python train.py --n_head=4 --activation="gelu" --norm="layernorm" --norm_place="pre" --norm_eps=1e-06 --rope_base=10000.0 --qk_norm=false --attn_scale=0.177 --parallel_block=true --lr=0.00281 --warmup_steps=200 --schedule="cos" --seq_len=512 --doc_mask=true --train_tokens=112300000
Each number is 128 + 24 x the weight over its row's rms, rounded and kept within 0 to 255. Layers, rows and columns count from 0. Numbers have three digits each. The size before them is the row's rms in percent of the matrix's.

# layer 5 MLP down, 64x256, rms 0.0991, rows 0-63, columns 64-127
099:120121195146143140162122159185127130144144158097136105112129128116142119102110142140111133089147115169140108144116100115167147160172170146122128152120087178125123148119155126145109138125144123
099:150136155106093134136130102131116132166149091147137122092097127109104134120156101124158155105139115128098110157154111118109097089117126133104112137138142121171064131085097097118199125218137149
098:104125178140131085146144127110144110117119125132091137145081140107150117097133132102112087153138139092158120132128144151090111160106153156137166107119137095149165141103180105128111113101123093
101:132194168110141124120105119118131107147122154159130106103164157139139117145076108115105137101158085089131122178169165117163124065117133103124166143119144105113132132140124125161112120118133140
097:123118137146155138104110095118103135155136147123144126137104135134082112165098079183149072117118126143117139126120135126117112136176140135125110161127077108127135147138139086157100154158118123
098:161099148136140107147185090125114141125128117120138119126150112122122092122120097151132116128138099117120160116111091130158146093114142107107060076132094103123139140118113145119146134113103099
107:136165150131121133117151126143069123104118141102060137133142149107166133129132124128119135091096115141166113158123140114150161131116122161116129150150092111126154093132166152125115136142100133
099:153134121131099157113083076187121131147148179188088173103132107108169132141105122133112099150124135103167093067108157143123126133148174121108140131100097102148108132103149118110117117136141150
102:134096062163105140129113128073120134071124111151187127153130114114121131121133132125159125131124106092129118154123096100139082138123132147137115100112157141085109121101090150155145140127102126
099:103133128119104089149116141119134139089141132135128170121139146158150135158104123145171112151191133114100130112143117098098111105134140160177144132105146119117131156129185127146181129109111156
089:148125112109117131099121116139114085141114113154131155137143109148126122153140111093131121172100117117153138119128135128126121103132174139161120143122123132114114151137133116127120111142102098
091:139084133111085145084100110124144142116156121095149114130153144119110104117137124112138165158150083159149165127110131099115161079133142099135162098115101157121127073158153091139178097124161101
100:128147133152131164148091129088171109103133155162102089098124129126163164140142118150144128084112120173145104145148171161127164138130137130168141135100133140127160135154113134071107128152146114
097:117146125161103122174100138132153133170107071129111125213145130129095132116158114170155135142146134097094134130133094119062116142120135124126098145124143163151091122125112136134155172107148149
105:114163103126095093117177132165109105172132107121101153178142110161148122113125078065119077119111102112129137118179126101135146152092147124117137105139143140125133115125114105086208125116126130
098:151103065098119136052102121096130101112138091137146111135104149135130128120157106129099124169143130105116149127101116161107144106153116145186097137174140137086119132127111115116150141136151154
103:128119149156106155118140164116131144061108113137119148156122117104131115145155128101116092143108173145134157149099107133106102137138162103038125120167119142111109146114116119106169108123126113
105:166140108102157147181175097116079153137107115144152120123119126124096124099135111115092147118109115118116128146086125121171094121186086142152079150143152123129140113125098133158118089105122140
101:137061171139125115159132099153129118101091124110137105134139154178105120119139117131107145117128089112134143159112136159128119163139122142100150105188152111103121133142141126134119101161119095
103:179142114119099110118112177088152157126120111121092125120084144159116121126112129104180107139107157125152150060119146146133165135110128096163126176136107095141108140106113112118154131144161148
093:108158141097144131137147137135172156090104137163095090106139122136127096125166100123153113139121115119145144173130128119153133156114127140069155194121106149165109126100131139163072125104143139
099:111121129136144131169108140147167145132181114144145126156122120149137117078125107144152142105111108149136106117099124142137101084093120110077150142153161136140121097129096138164122113142158114
101:139121114185134081122127108121118126112119143130145116157143120127113160110181122100141141114142108155100098124146137078155149126127112159159122136099152117075126149105117128156142173111110153
094:123129116146151170126117110152141134150164151157137138128116166157118138131111116117127108145172143077155100099191149134133174110106106129162130147137102122140139140102140126125123078150158174
098:118159132102194144129128113128127126156136113087121103142079115104138147134146131090131121156086136104083099162165131133123104122104123133129202145138139157146101101115124180139128139115115144
102:099126172151171130144117133116124148123136092110122149087129144099091138105124166104096106087166151130158147079147125160154122130103140097095103135168142151178091106132132128113129147113148120
096:132116106098134111098154125091140152089151102124148137118094149121112125148135160141101140137143117139121133109103119115119126121125102168168110108104127143117113126143142156114118124131099104
094:149156093137132144117125115135132160133101147159116139118123102143104140123134122117129155155146127134121148094122129126136081159094128108159115119126097135125123117105152103155106098102138154
096:132116089100154129063152087170123108159110146151151127177128145120143160121147138143132113060110155182124127172143089120146117151152126163146123131128155138126164152159130134131121172148112133
106:111124140124115129112163095109088085145091154129130115091135145108138142094163122152143116130099146139146162119091155131086177153149113117134117076180117119161157136128163121115124073114156146
096:092104094109130146103144122168139113140111121129092102138102134124159124143146084134120154191145135103154088156156155157084163097134122135168099164114146115104097078115133104085144126153112091
105:167166108138113101125146137072129089070137112164154156153109132160128112122137100101098110178143128086118162138145104142120118113112155128096134135082146143113125109124107140177080147128128097
100:147126111091134148114119125154121135142131157120079133107137118089148136115099132122136112136158102180143102110146106129127101160103173115091168128121115166116127138121130121123074092112114121
098:130138130129104124128108100127128126145158149124134134109124081097131130131074198137093140117176111127130111109125139123150109111112123140180169124120114139165152136129121126108121144148122146
109:125135133125124156130109164126147146124108149131112102119121105116134167149144160113133159118101114141162145127163146129141145155133153130081161076102133099149142083109183132149103151112131138
102:110116144123168152108128113148143082178135146112173083129097131070142148129109135114131120131094148085092121116080151099135132167097140095135142155168138113144166166141150132129146092102115119
103:150136124135118124135169140120123136122124160096089126126098159106129092122123136142130150164130135166126124139135148115132144151145122089127108134122157112146079107121086117132137122123107123
099:108128110141163118148101151166170124145119124142144112107152126096129136145146141130122098143140147119173122126115165094117142070114116117117129112118124097128141169165095131135129153099089103
101:108144091157122105108100116127124121125106119105124097122168136161129095099144147155144125089057128104139122122141028174131175132127148127156145114116095157152155138090148144154123160098133119
101:132080129132115120100077159122113129107131086124189119140156111141092159166093102144126131131107130125096148155114141132140102126125111115108104106149147142143164142123124109117188157113106122
097:124119092115125164174123091160098156147110164120117135122145139137122130117140142124151116127135140163098129098103131077133151122111125102138101080126114122130107143176147121096105151118123132
083:103112105169167120121114174099132121134131117154109117118146141124158107122149115114138154111136173112126116125121102163146138159121133164145111095088117125098124137144135162129081154153123140
109:161144144115169074153145105152130108147103144093117199133100092121119169130101106104127136133143179147159159082146110117128131125167074120141114128053144073099130115132100128106148124144145116
099:096091100130148134120114159141135126098109119139176113149122117115115131124114099107100140157094141169080141170095105097096131091124135143110169133133140159130124111134126109138110112134081096
097:147161181105119134090129141083092156062076122153083132154108083128061134144130143149085141112129140143158124154095131169173152162126112142161111102105121136126146103118118136151074129121142103
108:149145116126129145101177142112103168084133176137115122114120093126128098133107101164129120100181110124124121083110086126160128119164122133110112126112123129146127098075093128109164153128134115
099:126160157169179132102111136154133121143137136112110092158124105145079108128162117115128110075131118150114131150141149138119137159137118122108143123116104165101117137139155092157124145153149117
091:121145143119183111096078128080108113132119144134169135125135140165120152123121105118150170189086136144142144136113122103188081150128104181121100149193151134145124141175120153149112132165082126
098:099113137095106122129176115126134149102167120110115134137152079107158153092105177145124111060142139151094137092148173155120148142161070122130124132141155127147092117096134149118104065146167132
100:112160133107093098148152131141159111149106138086119152121148115104143090151169158084115132118112097147054194115155117119113154136135133120097162140131164129137132124145144146131133113131120114
096:091133130060134151146142164102131111102152115136129098127145170156165143114099120157126159145151139134096118155132163105122086085130107115125097150114126119129152116136158112126136129122136138
107:152091146128108132155159152116145191126129123121134174112134135137127101107129159112108143136129139141148089096096158187096137134122114132102113127150126099094159119135114164102112084099108130
102:069122101109138159170127171131136095138149130139096139159163077169131120128130163130135101144162146102139129148132137085088125158101118117098119180115076073093154155137099119112136105124181160
109:128127079143145094131098111146098124128149110095178127111113131094126165117134149183147141125106107105120160189105147110116074121123133133102109128130132116114089129112149168152154112160129104
099:149112128121172102145137128089115140133100086131122154091097136121138115144147146138097115123084107114048122127111068174121103137111136171130151116140120149147141149108140135161126140086074145
101:138119177137133110110135130137137123134126114128173139115140134124152134130141151125140114146136108123132086155155110110121142113083125111133140126071157165101150137153108125109110137124118147
101:091140136104102128135131123130143138154101154124088125145176163093125109117128185119089176139142124127103132076161129131141142134140115062131145113155111145099173091126138140121138108129131126
097:148113137169111111168125152102101120106132120145163142140094108115110088157112120080161129097135166128063105120105153125123081117146144138168138134081165137150120146144107100110143104106180155
104:117156107132070156090130162143154110106155150118140119147095175161134118150140130150113120122121155098189130179114116166124119093153144111122140101169119143091114145145075092093102172114144114
092:160141157134105160155120186139141142136136132104107132133146128150159130160122147152139147108120149154108122112188072137137145150158138151111098134169104133151067140151131128127123147095148111
108:142096114128114110108104153139083100081192102128126135109119156168119105143108156150121126133115124098154112115106133157128118139136128123125104096143158106143160110148120127120115128134099141
115:101116137149135122136106086148160126181132118110139131082145146141142165110101128101170163151164139150164122146154149107131108121116110136142132135117114134156087140130131130110108190142120156
100:143119133119076130151143092155129115158140140083143102113148088105150155166120136145138093120103105160118108102088162119105145154133135124123120144119122122100141117149126124111136150129143154
097:087142140131081128142148129128093173163100115143125132124130121143121143114138118151129149135100109117154111094125163175097152124093083130160152158173120136174107154112118145174136102116114105